Each number is 128 + 24 x the weight over its row's rms, rounded and kept within 0 to 255. Layers, rows and columns count from 0. Numbers have three digits each. The size before them is the row's rms in percent of the matrix's.

# up: layer 19 MLP up, 832x320, rms 0.0337, rows 111-177, columns 64-127
# down: layer 19 MLP down (transposed), 832x320, rms 0.0328, rows 111-177, columns 64-127
# gate: layer 19 MLP gate, 832x320, rms 0.0401, rows 112-177, columns 64-127
up111 098:180126113130102088115144116129110154156098115110137086121106114165125136149152146146121157157101114086120106135126112090097093170167142116151131119146169155133117115127079152122115158145129096
down111 101:122186147148146076126099125093103126116146166122089145134151123123140096157123070088099128132163165146104127138133151174147133124107135168149158109114114110140119159147125130113143112161123144
gate112 101:106116153123137127131128076117092128142140106113124172087106147108107132123124129102139131124127146106095167146124129120120145140130179105096123169158127171114132112156149123102135097096133111
up112 092:136142139125128124089120121133148122120097175162098173183077160121126156091166142139111170133113109129154098146139105123115142138086128131125117136130116073114150131130120176137114091162145129
down112 094:108129182155175153118087110110121125120156130078175122077147111111151087163113130153147106141132128125131180146104125140119118103142136113136119143137108144105105142157150109141140105123137129
gate113 101:140150132128125104131157127094112124133146109119158117080122114123124133143132164116108113099157125121093146150129094114100127160100123104102152125126106150120139143085096110101129125160119124
up113 139:137132116109127129111143125109156122110119149091129118114143138106137134136122141139108146104125160141142093163126107084123092143128110134157147097128129110093160126106113145115147154152138133
down113 111:131162116113155125113136087135113124161106150113124116104112159121125130128093140177106156118131142058137135143128071125122105110099116112138150143132148133093114141135134109128124132125158156
gate114 098:139083096139151102136138118060091089177154098134124132094112140078108154144106117132115120133141145110102154115135149095097112136124146079086151115155133132110105117089123120120133095123143117
up114 110:115080072154147129155106116086118107178139116109110116131118114115116169137079115115117139125139173087125125111109113097132117137127153135100136098145135093090120130089089153156163081143135131
down114 107:133103119169111126149136131118167123125165141132103119103167109100117126108100108111114171099138152129126121112087120142129127130142158099104145167084137124098111132139096124142137173116124159
gate115 100:149116131134136095136151145098105155137099083132128158131129109116133110129108096115130111119102138110102113117139103081126102112097099105073143128132110113139107132103089110108138110113161110
up115 118:116126080159083135134126135155139134159119142140134154114157189164162106174137133095110073099111111141129139171141098132104197134149157085124113100110110129128163126119155151107100199120146086
down115 116:134101163138107084101151161158141103100203144105111079137140158164110119120141128116153123154133081182119120162095128149199086091163110117125131064140156126111156105089082111097116155124143135
gate116 089:136130170122124101153189118091114124155104128127133154124108131117126172112126169109132131140142131126087163137125133125084120175129136101118131123122117132161110148091124102099083133143133136
up116 109:105155166141099143132139129137165111154096182120123162163127113148138147099143165111105134123129151104143148123093126129107136171153141161142099097131149110125131158132113148123120129152139156
down116 090:119145109126109106133147178143132092122080135105154110148123115156157087089149173156110096160132135119189151141124110174164125172162098096164119109138156152111152121149110119150103144136124079
gate117 096:122124153153172100123127144096116124133156108114143136125117147091136125144134115103160126139116128180127165150154132134103099131088194123117130145111139138117141101126119101146128156120132124
up117 091:140135160106144138104096143169128170138115133136130110150081174156132153127095141176160149137104149141119088144104114092101086157123113121138105140147140116153125128122127125096129116101122123
down117 094:180148116150122106155127133074166110160089112166112162089136109113124128144168150089129127140147097125088128147119120186153162186155110124087139134101156154116163102158152105116106134124105081
gate118 098:136142133107076121134133116072111119141112128125135134119107112149090174124160114134119133115094134150125151116172118127091085096146142117065143121168094118131152121102125093147092128131129143
up118 095:155147133107130132119139153127157145094088126088147101155119148092107138131131194110148111148091116142130116133077141149123140101147152136089097145126126122142096149104117156149046099129164145
down118 096:158153137118130139144113089117150155147144110075139118101126148111128171130118170150136112152122100127115126171124112137098109137158154098132115127149127123152132136106085137158086081115136167
gate119 103:129109174149123086116177152115097154139194107100115133116077110127114112143107119131165172157140155137104114128125153101124126097131139124124102162136110165134141136095097082079098127131118108
up119 105:146115134121176136140116158126156150137140120156097085105113103089064086121108112122194101136109147099178105142136153140166145130111141156102079145139143140144105146097125093113135137116132134
down119 106:110160167156133099083140133104088140153166098106085131149131112103145110129125115147125154131112166129142112154111153141160129116138124125156169155163125090112099112113150111110088138150116167
gate120 101:150147125160153127117171097102120108107143128124159121124104182128112132108161130094177145151143088171096134159113115108106145156128128092153169150131115144167133110106165113126081113094111105
up120 107:115098119113139134083116123124145115146172118059108142150146127118159092173132108133164157089123101120112111073157108105122132115160073118152096149146122141111124093140164130125196121141119181
down120 106:127110137115140168129163127111140154105137173115113124152134088108115143130156116173184114111147135171117135113146127112088103104132119142134151149121144140144148167144178153113131136166128099
gate121 100:144114117121106149140134141101111122134165121117170182105090113134086167145117139119121116149134119096083172175145094125093133135126115125111143099108117153192106093105145120077105134136144138
up121 099:134156108173111162152100112116175128138131137132128150150167126124156131091105155127159209116166093133119125141105098086108141144143117160120139105178118119108141139112109115106131123114153066
down121 102:160139102125142115147120135114083139130093116134155124164108124144083101187128091163108076134110173143161145128131125142117127150126134112111104151157094150121136147123124089148150159084179154
gate122 094:145102124120147092132194121099114145123151118160150153130073141122129128113121157180161118103148133122103133155137132092092127133090105102097138155151143116125087081103108086099079095147091111
up122 105:125096110140109150135169125142143133120159130167140132128106130144147110089114134186146130097160136114154114164115121101139107116110105138105142130165148088094109089141138123113090115163099134
down122 102:184109108150147097127141137151151126119103132098140103102124131121130133097136135133043154139145137093161101098098141136162110142141140105126104113148158154096123115152155176084137083104127167
gate123 100:137101137141141094153145104113128150153133097134140116115126149131096123165149125150133119156082170146102131144143174143136131150140130114127188140113151144158130120126121126100108114157118123
up123 099:092104094108109124091112133141136129133116140130181148132120143110156131106094163146114120120149099104112111098144101129113153140119125139170153127114106122110127138120138120148118101170199116
down123 099:156157098151120121124153114127166159116153083138127157106115124153111126113141146095171141155159115111099121152128162160187138125112146144113112181108123172127145109135146148137145120100078171
gate124 108:147126158133154131139172136114150129161123094160120118086098164130111149126115131155133139119132130132119148130132103104099152121118110113161144153087137155124111102134129100091108196161137105
up124 108:110110116128107117155164141146106118116128127092183099155145146129143110143130109133131130147109083117141099120097108091160098147142114129151152154100140138119157079116150133119150126113136161
down124 108:133127129154139129143135144140126115125120121156148179146091096138120096146099077152145173152151128159131128090122105114149115137132107145195153117121122159120129128138145137142145118136129115
gate125 097:147140126140129074115135153099106125150171118133144113110112163107150129099150132118118132133095088134120164163143145147097120180134106100118146125088109134123166109090117098091118134155142093
up125 097:153146093141108108119137121118147129138134102115130137154131126108167148169133143157128116107123157117142135139138109148110106105088128114121171138107110129160179108133112134124062105154151109
down125 101:148143120098124128136084138081121148135172121104122105161113157108150110115089143121130108096148147156151135125167109174159119124135137151158109081145079139139132107087112157140091132152124167
gate126 101:151102114129119111091152120099132119120152121120079123111088138123146180147146137113141112105116121117117173129152114118130121121140095149126128141121105131130090084106093084143139156108124104
up126 100:139106097084149157125140068094089150121094101130125130123101092154129157116058080130112106136108103096140142108114126102087112114134117142156149111095135134158115106129117121133105127154147109
down126 101:129111129110185170124149098142158126103139103090121148140167137152138095113115112083113129129186142107115129168148116110107099119129131145179168105099138091110092095164136110167131107137115095
gate127 104:163112186138126075152162130128118118153146093104162118115119145108123157118070101107156105153131158161126146133150093113152113153111135121099134100121092148164094105091076092117092097113109135
up127 088:174157157134159186173104143159144137149129116088115124059105108159156160087109136132150121125110125086149085130135137101127149133118100082143117134113132142103120119140187128121152149147141170
down127 092:114115149115111087129119106121108104083126167129150110155142110086109099140105125151144096135110156175152181151137105118128098131130124154151116114099154121178137144107088160103133107110119119
gate128 109:129121127142154121119193139109083153109130099191128123133110160135094165152157136151150137137137153129100138123159134132100101136079086105096146166155125115127107130131148085078107112106152118
up128 118:126121106114127141090120108133119168146132098124118146128162129188180080144132100131111186170154121132138120133161099106140136108085116136176118121110122136141122148145075152135129152123119172
down128 109:123120096152130125101137137132148128085152149098104147111090085147135138145120126100116090130136125109106116095115151124144113124139087145140135150143127119125145118144117172145090108103100123
gate129 106:161125143133196106157112123109110094132136062135128107077097130104116133100154114141139097102143106103116111173126145113079145088132100128134113157129165129118085134118121094081146149119120130
up129 103:152134155119167118144114123141082110139101144129154123105146116133120126085129092112147109093141139166151102165146144127101139090127117127157131131099142147115153135137082132109079135132094110
down129 103:118119138123104125106119112158131144103127110132124146110126088105113160142161137115152106083112164127159146074161102155092132117165132125128128112163106133138134164091146143080133145151130146
gate130 100:129166115108156111130132119114133172155098098105139145106079161151080145156133111101161155127128150134103101129129134183128169117125148121132147141131087126156120118121125141086074119121157111
up130 107:124128142130147174144129103136130136105086158130141150122126126133137097155127104131167139202111156084127131115098140115130121077108183132097135145164106164135116119141119169110155132122146133
down130 101:132127106151127119104067143099152143155113127110142130092119131160134144142139120114104094109087139172116104134146112163151141125079153165125143128125160138156115116113140148160140141125120113
gate131 094:163107135127149074104132137110155138142144098089191141147153146096071179075108141152146108138110147130126157136146119132158119144099154120104128144113089142110126114126127085101128125069130096
up131 091:094103159085173137148151087138101136193113118127160159143135166112139124104058162111143142143103118155114130091131114122132111161081088122114117138137103085137139150154130122137163165148132093
down131 092:140083148123118140156142101095127083103153103111092163107135112135154176151140119133177131098109100154086092155135092152138167151161154143117145118174118121138123138129093148133181160123130106
gate132 101:124120096146144124149134113104109095145153101129148164124114127112096127120114089129132146120164136131090163178155148184111127140146101125071151090078119099165127103112184101127140139133095090
up132 096:125132123098125155140131130125150112084127124119159128138118106107131149086100145142139095135112126102139149112147138082088061144114148133133173118161091098172114115080121129123103144143145123
down132 099:149157127164152101146128111130183122159155063154124072072134127146096101092124097151105125095180153164126142114110103144125117145137136135157117178131129101141161159152075110164157140133117114
gate133 100:103108146129182128152168109088123141100135123157138173076112120136111117159125099172117128129167171110096163124099121124121108133121095117110107146150126184110094102109089125105146138154125163
up133 102:111102134142080113111094162111108181148120144133135111140136105119184135122127120095109158144099083153126167095163134201175096158129140115135162095154134134113167150114150108143162135147128088
down133 104:145117121175130140074137137090112105140145129178143130115135129141133139140173102174126138136162123171125102155127160125154121129151137139155148133137143110094126123090123135199130117121127131
gate134 093:119168141089135113111128134095119112113140078166139120150133130106126130130146091115135105149137119119118133160144126100121133157077135104085124183107131145181084097133144099110126153124155106
up134 097:160081123168144113161152125134110158130137147103141143093101131151134142142117163119142141110130134149115136065121129166108116120161119124175154112161111133092166144105108127109115113112103121
down134 095:142102131166165093089162134080124132123123149082127151132127111084163119131131110115139104121107141147098157159135174109129125139146121129118155094141102094109116123137097084130166145118130119
gate135 102:139102180110144114138139151104111125183169094093133132109107159101142124131176158128133120109122124085115136147150146148070120166106064130118135159155132099137119124096143110091095125127138111
up135 103:155127158099112153122098122126150117183096140136116088096080157100139143141157175095123091087143106104135173145162141113098140146126131150092120113128138130180124138107168130081096108102146145
down135 098:129143133154125113148087088132111098123104125145130109148161144171160127146137140108111154104118145138134101121103082143100143109163116112131110092171106122157077184119122100131185110076134165
gate136 098:131104157139123088115156126124099160124124095124137142119146145140122153151110101116139165159133181179096115113166097099128108170082151126110118154113113121152089121125104090130114101126083125
up136 086:103178106074128130130139116122152122126136119134120120182106184113139139092107159106121068079128126127132115131133113160123135159162135156140108138127158131104121146145169124117128124137126130
down136 090:132131138143142128101100130130131124134133091134120117085155107157129118138109092129141179151150120126112117121124105093123077103120121126100113142141115137152127130128097099121098135149100129
gate137 095:120153171103155120132165107087127107132132134118192162084116107148146163123119160156124123133124113172121125129120158117124141121146121112157140143123102134132148121111141119111108123149164101
up137 109:121125105114075104126130119137118130121123176088084086165105122140135135142166137143105107146118135102122124152132123121130124098129122104120165095096104110101161152149168136165151164132106145
down137 106:171143136110148090155112127113134159129118131115107108130120087111140131152115107114156148124197116075141169129157131141093107145097146180116129118109111134149149103185157095132145163102127151
gate138 100:147133113117157122085153134113105155139157116143108187125115151120118155137132140114140156108108135129112124131145111110110109176119121122115132149114103113130133107112117114110126081123093104
up138 119:110167133138113108182132112114144082132099132122145121127152091133128121076119109113127102071142095112122102107093135159180117134122124113145095135177130093113132189143126155105093126135092140
down138 113:129100160182144097125110078129126134148113122135119132131129149085146137105103142132116084126146115118116141117112103160122167116051142124152085134110136109148120129129111122120094114097104128
gate139 106:107105134087101109091161116060125126119130140156095138119085094110131146148126158104143110157120136182118142135165169103098094094103154124100128158104143119090130070115152100141124072126165140
up139 112:121160097126120129110125135114111154105149123159118132100150105155115124095088128130123116141140139089135128127171122134091122132125100117079149141132155111151115150116153140128112125122094067
down139 110:151139151115157145137116171091136111126153117135124166087163170105159099095089120122103113146125159162141161133134080142159124137106141123154103167132164121127125161135119162127143132114152130
gate140 100:119159143152104119137142113105103111135142088106114111092078160141131159147120135139169108139156114133095147137137157125158089136144117124063143127088122132113129130093130118111086096124115127
up140 102:113129094118133118118115128122163126154175118125131149115132111115125141088175150128083122138170068112115099089134148139133126150112118128103158131127098133111139085112099130110084157090102095
down140 103:127117136154074140121150141128123064088141114137103112117160123123086136118095110126116099074105091186159128133086142162106114139147133111081156175162079085128106124122099149165107163112099157
gate141 102:135147126057153086132135090125118145136145157117155145072080125130148123119152113103127113131140094102109134129118127104118117144182093108083116137149127123116141151092132123128115181118148120
up141 104:108137144138153134123108137130128134109144134109109098160134160120158160156163109104161138116148186099135108076132094108109140129111137112085135073140132156138118110106113124119127150151082173
down141 105:152119107136120181108161163131124150149143167091155141168129120146119108156187155126175102127171093083103105133167152148153117175128136092164157141140137124132105152130118146113100157128074185
gate142 099:133120132111140114118162085120111114131171112100147131105130121084160137090140129117106141116108120119098129148202138102118130127169157101097122162151141140129128163124115119130121123113084127
up142 095:115133104145091123134157051122124116174082126166118084131109117146196127079124141140162112125140090094123082114155147150168128145127115135147113097102086111107160103131103087115120129154156091
down142 097:097141124138135101154170122142151109158106142142153125115139128135187139097091122102119154148129125174102112113137149112120094144129152101092128157087112123125193129124119099162126166148169106
gate143 101:138106165080118114124154129097100143138138130097125133096122133078159141113125167118171115100156141091103187120150146109092114119162107118116106132120123116143097103094180084133112120097094086
up143 100:125138129155061107151142142158123136095088100124124134090123101110121106100144157138173112071142093125142139090122115165175105158163100126182126135070153151167174111143119164134158165093127142
down143 100:128088095185091077147119111126169100141133076114160139113126144119103129117125089110150091140136096115135135097163113118129147148122128148116133136130122157114153134109125145141124149110157184
gate144 100:137122114116134137086173075132140177148145115160151156085107148101142175162088125117132123104109136121074115082107123101137146127135127109120176165137121120121090110124156098122122142143140111
up144 101:092102136132162107092115110126130102136116135105087158141179132127134143105196139151163106117113115125146131082152130140122116116133160152115129146099168093132137133097114150154134143077084145
down144 099:129137123172136116130133124077081172108127176118114170126136145168130114135121104068117090068124161170134101114125093106153163136151112109115129135083087098136112135102116135172134134129135144
gate145 091:179117125154142126160121093103186163102096144141171118107111142135137165128112202143156135108144175133109139127166155084131134145132137128111142087152136141105058143150113114135177155131116135
up145 086:117127147155104115105127136090106140127137145110086090159113122161112126155121062145090130118115148118128164122128118145141157112133132128148117138124143106134162136120113170152136118165115175
down145 084:172106153102131149098140125106111160131141138101182148108082118139131147136163132130109133090110103129143147185094134137128150118114118126126158162156105108122105113089128142112137110156127161
gate146 105:133160161123102102155126078135093125107136107117146141126145133108089156104102090123164137135096150122112145127131108105108143155100164110096187127114130173164062150146127123112144131117109102
up146 092:136099124102091109145120103110150125105128127097127117131129102152144102114155177131142131145128127161103157170134119118137070118092143131091126101048132101115114143132149117127105143116142104
down146 099:134070115113056129142073144129100157171095184121091129103132117120179141118128116141073124096136119117114111129113114140110150058136142094137117149079134106133127144114098140113102091134103134
gate147 105:148090126108139084118136098118125118143130065174124105131128121113150138132136158117135133170166119133101141138153141185101123176122127122126124143139143120157128108093121129138086132100094130
up147 106:134152166116146104078146119146160121149096167103120124134136120115154159137093086128142127127083153137143133132171121185125108133169066133138115125111120171111105101114105114126103177162149117
down147 108:118102098134138146081112171151147151136090165096054141116143142142129158113130158129114146129159139102096077119140082120116161140140146135152155132064154095149147119096117103140127131163144136
gate148 096:158092124148148080135139147102116148124133090121174113155102159090125120101126106193142093095160125120135122141136113124129125128080095114088141141100104146127097082120123101131139121113172138
up148 091:104045138121164131186121155122100141116139107099128189128128140097141142142134134175132064172126159143130139097151166166155129135081140130133134117115129119109164134129138087124176101130185076
down148 092:130123140119102140122121130077141096133157109110128161123127082109170152122130147147158134111137133095112126111105170117152112120192154164108130182121133120152124173140123114135145142119100110
gate149 096:151137107102130116167124130112125116147118133126155190105118108120127094114144152113161107143135103110090140114157132117076144182117136139091131155143111156129127121130170089072113122067123084
up149 093:138148083111101156157120132143159116157135136128119128130101189147161128142149161126118155126130119119149152153170128104158108140090104096165145123133152137150081152114149105127085149112091101
down149 093:130098118102128076108130148096156202119141133110153120135136145151120140135153119157175063119119131142134101139137120124147126130165116119113110127133086144080190118129089097126143135121116102
gate150 099:116157155106129108138166102124110130126148106145152142084106139126095127173100139114153121144102157107107150154148152122117136142148120107114175112117151147142137111098108063113120146125097122
up150 106:145146127149120141142138118124150107164112123145115119143130160099103119136076132141173162155112101090143175143121158110128150127140180142123144154128132121125147130132124140139104100152085124
down150 103:152116095135127109144178146166123145071145115145116117113132136169175139187147148122087106119119129117120139125143103202182131112101101099092172099153107109118152177123166109145070104093155126
gate151 101:131119166124167076108137125114062140103137108118154117121131115106124131152139146132149130126107176134089091138150121095068145125099132139113109134085116103124144149112147103088085126124087121
up151 096:156099140090158136162111117116120171160128125079127111144118128112125130147093154103088127141102094108110112128108140143134162162121138124140126085122122146128140098114086117111132098178121133
down151 097:113146134143180090122146123117106157136085165134134091103139114143099118070121175164151132166124115175104120096137093104143139081137169124102106142115070133113128151147160106100137084131146156
gate152 099:137116139139111114154159147112123141153139094130176096133112174113069138125148159094088152086147135141125131111128162095128124128145125103112137099120068119142175168090166109119138145123177145
up152 096:092130165159119131187139154103121129106146117096112064137150141150134119142119124136122128148142124110121160150137140090145123159131184140112153098128151155170096140124124163126133144112158135
down152 095:109157135156118146124120114107130094110138103106139103153120167165091111107126104148092107131105104099129109129189108156104122124119148129105121149107103147128139117139185140159100135129185134
gate153 087:177154113129147114140164137102098132153134105203140128122113132099114145156149102102141108109173116137125154136135141108077144151124150128118133114124096126151118090069131097101107105122136106
up153 089:165176090147119139138135148117108125147139137189122119136153146117122130159149097091111112105161113142153162124104115112093150141121141155143113084115112138158162097093129142118111125104136128
down153 084:105101116182086132150106112173139113146118146088082128168201109153103141115137119113111113151130152136140129134106121181141130105136148155099090151136128143125133102146133139155160123090147174
gate154 098:112146122134092080114187133123117152121162099165150144132082127114121118139149116139133121140121139131074100138129110137095160158132092123117111113114099117143138071127158124094103123117138142
up154 101:118130102128122114146134111108159113132138130144129084114105066136109115137119162100149113104126149112133116093115139102133147132155118109091106096115118125104156109105119114106091169180158145
down154 105:120105143121132072130124059104100105185089113115136148087106130129160221159147119142128115143142145160169117091115104166129126124103137147134122165133120130133120137112170107129128120145095103
gate155 094:128120138143137091151130086132107128159116087118165128148148119100085151131155125134123133159157123112095155081146112168138110153110127134104146129094129110135156133099153108108119127120126114
up155 097:112086106126090167111154076127128090173084131139142120107139137179138083153123122132111124113154066120109111128139106103104103129113107127104152098155131123136158130110137096087127157107090103
down155 101:099109086135144089134109118132152136085119128110123142187138107105146151140136107096093113146161153119157119121130123143129141076138116071107125119083151115146084115117134102138105158160121171
gate156 094:119115118113132118144147137085130138148146144131138140111129109107106128125124159106108143183102132149093120129129117124091092117172146095145161132145112158143136144116108106134084080104133120
up156 094:121140116162077130152157091136145134157111143116170166136133123141180149144128101128126118105160134105163136162132109111124129156134135127126139146111161128124117174129140154106136111156161134
down156 097:073109119147119138168150126099150158148105164085104132132142143161171151156094108119131136094143131088135149118120116124122085104104127102105120123148149138121097158111124152098144120109116164
gate157 105:117123141098154091119151146120134161090126132159143120095128132102110148140155108125165122101131120170124126147118147138118120097150109108065142166128147110145114128115108082105122146115137106
up157 105:128067118180119135133160137162150084140116125146128100134149126153201098117139124125097101171105144190129136118133160157119099155116164119154109109145130114056142143105129106170152105116108162
down157 107:116138110115120143135094125112139128142128159177149102133128174144119167136133116118134125151116147117101142106109149099151138166104112132162135200112127104118095125144134122106161074162135135
gate158 105:157100114120121099125106116088118143098125087178155110124093099122132126123124118130100111119122170154087092120134153124102149163089111101126155135174099144157064131105095093119105119097121067
up158 119:121159168089139152127124112151131108183110128112107180126131114123158129117160128130127119135134089142132179125118111151139121136133162138134090145092143146136133148128106120132114145128135123
down158 112:104144120152143113132111148157156130113115154101102144108119092144103098176159171130096094105133155143104124104112119105140111112142147198163127118194140147124074135144154166163132085156138084
gate159 102:178111143135127093179147117099125121137176099132108130097109110140112143133161110129189126115124142134115146148143118089129081172120102104133157160116101130128161132084143128136170124136097161
up159 112:137103114150158118143138150105120184111093121131155098113099174120155155158145125146109135099176121121131147127125129139106167117137133126120094087100127133139110081158171157154118180135137110
down159 119:178151100124108146153124140140134163176118131140109128154140102182167145120079133082116165129084107102097101088146149090115129144121117070133153150173114127084144145118152104138130124151132137
gate160 099:130079077149175113117148113097161189121131142190153114133110164140093132145116146140139139141164094138102116093113137105075123137102079101101129145112096105123128126129141121146120168149136138
up160 097:102114127088090103137138128124122104102080140139147143161138103104149126172132105091143126184096101103131130126175121089129114121144149120129128145146152135122126112142127102111164136129083132
down160 096:157141159139144114124096103092112144178176137107115090115094117139156109094091137118160130111184113154127112136127154135103144157173109129135117188111129093135145125149098156100125123161149096
gate161 103:143096147100143030109130155126096169101148090157152142127098158139130111159120123100134137146136133148094151118130126124130121115127079120117122158115109184133090144133088090093101113109107119
up161 094:127108168097130102134079130131113144084135114093116137101114135091158120188063106121103134178153087120140133142074130117145159083133065114106134147159168162125121147146111116119127110153075150
down161 091:085099137159092109116114158159100163114105132097144141127143141177082126153131134126095125151140131138106137109137139126163176151111166095143134136130139124149112121169112169100111088148147116
gate162 097:138150080101127113150133153096138125117130117157114134117117085114127124131124113126130118141186147139096115104114180128101138138093111118071138137133159136147124116094117135104125095157114129
up162 089:121120098104138129124116156108182120117117125140110163131117107123156110105123153125113117125131092133111134096131123110109170151126081135093128109135149123156130088091138132119132124141121126
down162 089:156111157151128141111123124163106099142129089129113133130105131113112145143165120125113134108151129134131124183128098137156132118131116105128116158121059114092141168134119113143088175139116137
gate163 103:138129163077117138138161123094151142107123108134194141119090137132116136115118156083142072171145101130115139125142141117144114147144096133147136155138132157129152104125135132135109155077164112
up163 108:108122166100134143155140134129131128083145087131123151151131157120164136127115122119172124125060135114124106083168095129123145116122113148120138149134118089139132162119157150086127125170108075
down163 106:168111129120131179123127102126150135109147117131114151127137104141105099101153102142125145147099119133131140094099146130140104159139111127133119107100089131146150145106131192148115133159138139
gate164 097:140126083101150130173157137131125126123127137095149107110140161140132148142120099088103111137155119151121156157116141148083193130147102059064161125137068104102089152097117115150175144150183155
up164 099:150118117197127108109112148123158180138098114125126128129119163125134099151140101110145097118164126093125099127120109152154117136131079151139148099162172122155168127153116142130066129157122156
down164 102:137113179102117127130135107165093124144128207158131154153136117167089160140087158098141140103108102149125159123134164138137145165147157099142076138117128164157117148153135124090147112109092084
gate165 096:169124125118093134121172111089087128180124114116191116100143123126132150103113138110142129101090111165097131116142126106144100134151108117129164129143118133143121135134115107127127102101127135
up165 102:122157088115127123115094185139145100125138117112145145099150171141074115158121102115111101097105129143108191151104108158120173108101114113145122112136111156142154113139122151158137141094175111
down165 101:116152147121153117106100147091132134091169091161123155124117104146095105160094106119139143139126141151107157121094135121138116105099132144123122123130158197136119144096146109153155156194102140
gate166 103:103130120137132083124168153101122145103115081114100152107095147124132142180144072096115143159132157130113129093115127126116131127141116136142122130135106136112113157109120067068136126128131105
up166 099:128131115183141129093127099138133137090099150117152130097150094118113157073120147171153107122106126115139168077112112060125104120136113129156133111106111126124114117124152129117157112161165171
down166 099:142125132099143145128115106128194128154128118111172131133125104094124135145112106087170160124110106114149152138131117159118084139111161112152167121094153146098114120132104128130133137121117099
gate167 106:155127138091162113140168129093104156132147136145135129080070162126182143118115145140155117113154128141108150147127126148151142166114118126142182121089080121150129104138176115143108124145143113
up167 110:160158163123126109142135089129134164111155133127106139118123061120089121134147081134162108147128184101111158111128111130124077118116129147137142142135096133126072152124111117130154101127113101
down167 121:192126123159108151148132178108151155176135164115138083083111123163171133126123165117110131138134102106140102112152136076143120136165132048103130135112086086096137168137137117170148150161139142
gate168 108:156135177084123072168135117112088154140163102112149130062131129092163133145127143114116132149149096121107153140075136110138158130111101120136122109127093136131104094107097130128095096107112104
up168 097:107140137148121105149094108130071120190115135143120102157152146173138117103112115122121166129149132138133113121093113151120173133094150134119109113107117128140179125113102149151138171111113112
down168 107:134158154135104150134126157138099137112103107114116136079077114111100132114131125119126107154176099103077121145139104109140137141136113183148159125141135195102132107126156194112127117096109128
gate169 095:136127118182133117142136098094103144141100110153152114110135139143106147129086149147160132112114102083091185158102108100146119156137109132110153094161119136095106158100090121082130154139144146
up169 098:126124156158149157123124111117135125118172105096133144107131120156136147146110171104139110116127117171136146135113114116119119083151145104124115133175195114116121149131124139156148105103117126
down169 097:121164143110180131113151167137174153137105120136147120092139150109110138179131119107106092142057121158118157152139158139101132130115116142125129128171187133089152136180100127151108135149111121
gate170 098:129137110135148086130126119135065170134137119120115125111102133122129141113104147100096115092095143137139122120110113100140184114140110135125147152111114151156105122113127126108100159126143140
up170 094:192118119103123127147149120125159152135046140093128163138137136156117137115072141136151154130139130078138125101140113102138156124101119124130120136098105128121134104154156138124129111118113107
down170 094:090145112167139069114098147137109135124124164105096097112094123095130114095113116119109149122147154152108114130138153117119175126121125137105106127125137074123138114122094122119138127149142133
gate171 097:155104113151134096111151133114102147125135080150147164109139183123117147127130142137102114116157112099114131125178118136118125149117156074122163168114137143161093111089153110136143160147124109
up171 096:145122143118118122141173112096103124140100105126132128126092118092159154106110119134146128082100152109104140154111185107127139122150136123113103083126108101110142153133069113123101089136108124
down171 092:133087137141143119129121118095131113152145109100165146180087143074114119087103133130127134140137109124131135162124123116120104103087117092137114164117125124165085127107149116118137112124137122
gate172 099:141149161145130101104141093121064108156156097137122168133117131112114167114124142134177130130116126177122188146137115119103161164114130110084159119112126131159115125106117089129125149066095111
up172 096:112163141096126137108136123139144142119096144100146153113136156097189123118134128114126153164154128140144095149109136131103125118136116155142110141119142122070137106105119107156180153169125112
down172 098:184121156128130141123142102108113132133106165053099108149130089113141085128148117111130124123124152114096135157142155112182140120115120126118103163144115128126131122163102152145110105155117123
gate173 097:139156100107129098118154151142154172107093125116146109103097154097130143121136143133138114098168127111098093107137134096050162134131129071093126133136149153130125155092152118108102148134148106
up173 097:158113150163151121123168151106188110100110118149155154153077103159102102107099137147100043157089120096124121116093155101134124185155139092127111119170158132165130194138116143129166143153146142
down173 104:121100187131089155121126105129123166163169151109118152096160147151106105126128124130148122127103121103138150168147141149174159107079139139131139123140118142131135136171157158102107131087115091
gate174 101:119081114141162103166113127122105098094184119161169141094092134155168132125157124142131112157109110126103162128143100127130109111138106078109189177119129152138135122131139118132144149136134121
up174 104:121155136128136155134170140122169127137136138108121109127148118117114117136134092092080135163149122180143132125129069113125141120118150118118113168141156085201129138121127120110150139124116161
down174 104:109150153138130141132162111107164109159149125160071149111129161150091125173125135115120132106134129152149141117127162125083127111146062142091141118120131087156094087155119166104139092129116134
gate175 100:132120127048113119136140103103149131141147132136134065086118138129099109117156108089099129151130115150087163118148191150105152138129145125114140113139109133107090088100121099110116147102129109
up175 099:118125116146121144166136093101132096094143113052111140135163122099086127100109162148132127111133098126119138103105142150093108124115151123123097120162143132120148103095148144161145136107140132
down175 100:135084174112157133132164122138105116130147122152147068073111131118100154135172128097183125131147097154096141124133108128123089143118171154103135112145105134115137099134087095157097150111154141
gate176 091:155121182142124097146172100151080145131139112121141169119158154087083114107139093132138145120132130186111160154131154117106117121119146090123130137113147153136149141157110105155142108086090127
up176 084:065157109108123146131131123110157090128143144148089127154126138151166097165164107147111166158154130148153102091129124145115146127105148168118128097108125122132125105095128186130160125196150165
down176 082:192090165126148112124134105143124198159097151156132128089100136144101115146118080155141100115112115155107145139149125091174144087126129144133142158143140150116118156170088095143162102096127135
gate177 099:117124141123117099145182092121119110117162137092144157127142153084088168164105123118143133112108141123066176130170098121099157116127111101079134127122130120141086149097152126132095166128093098
up177 098:137084148145152131180144072116114153130153124145102121148141151061126128158095211136117087134118123142118109126136124140140199085165135122161102142111144124144148148118108152130136107155108104
down177 099:119133124128161057073187088129102163108148132121136121114114154139088122171128141148119157107125140124085117142117134128158114108138114148113078144153127106128103173108129179133140144098078104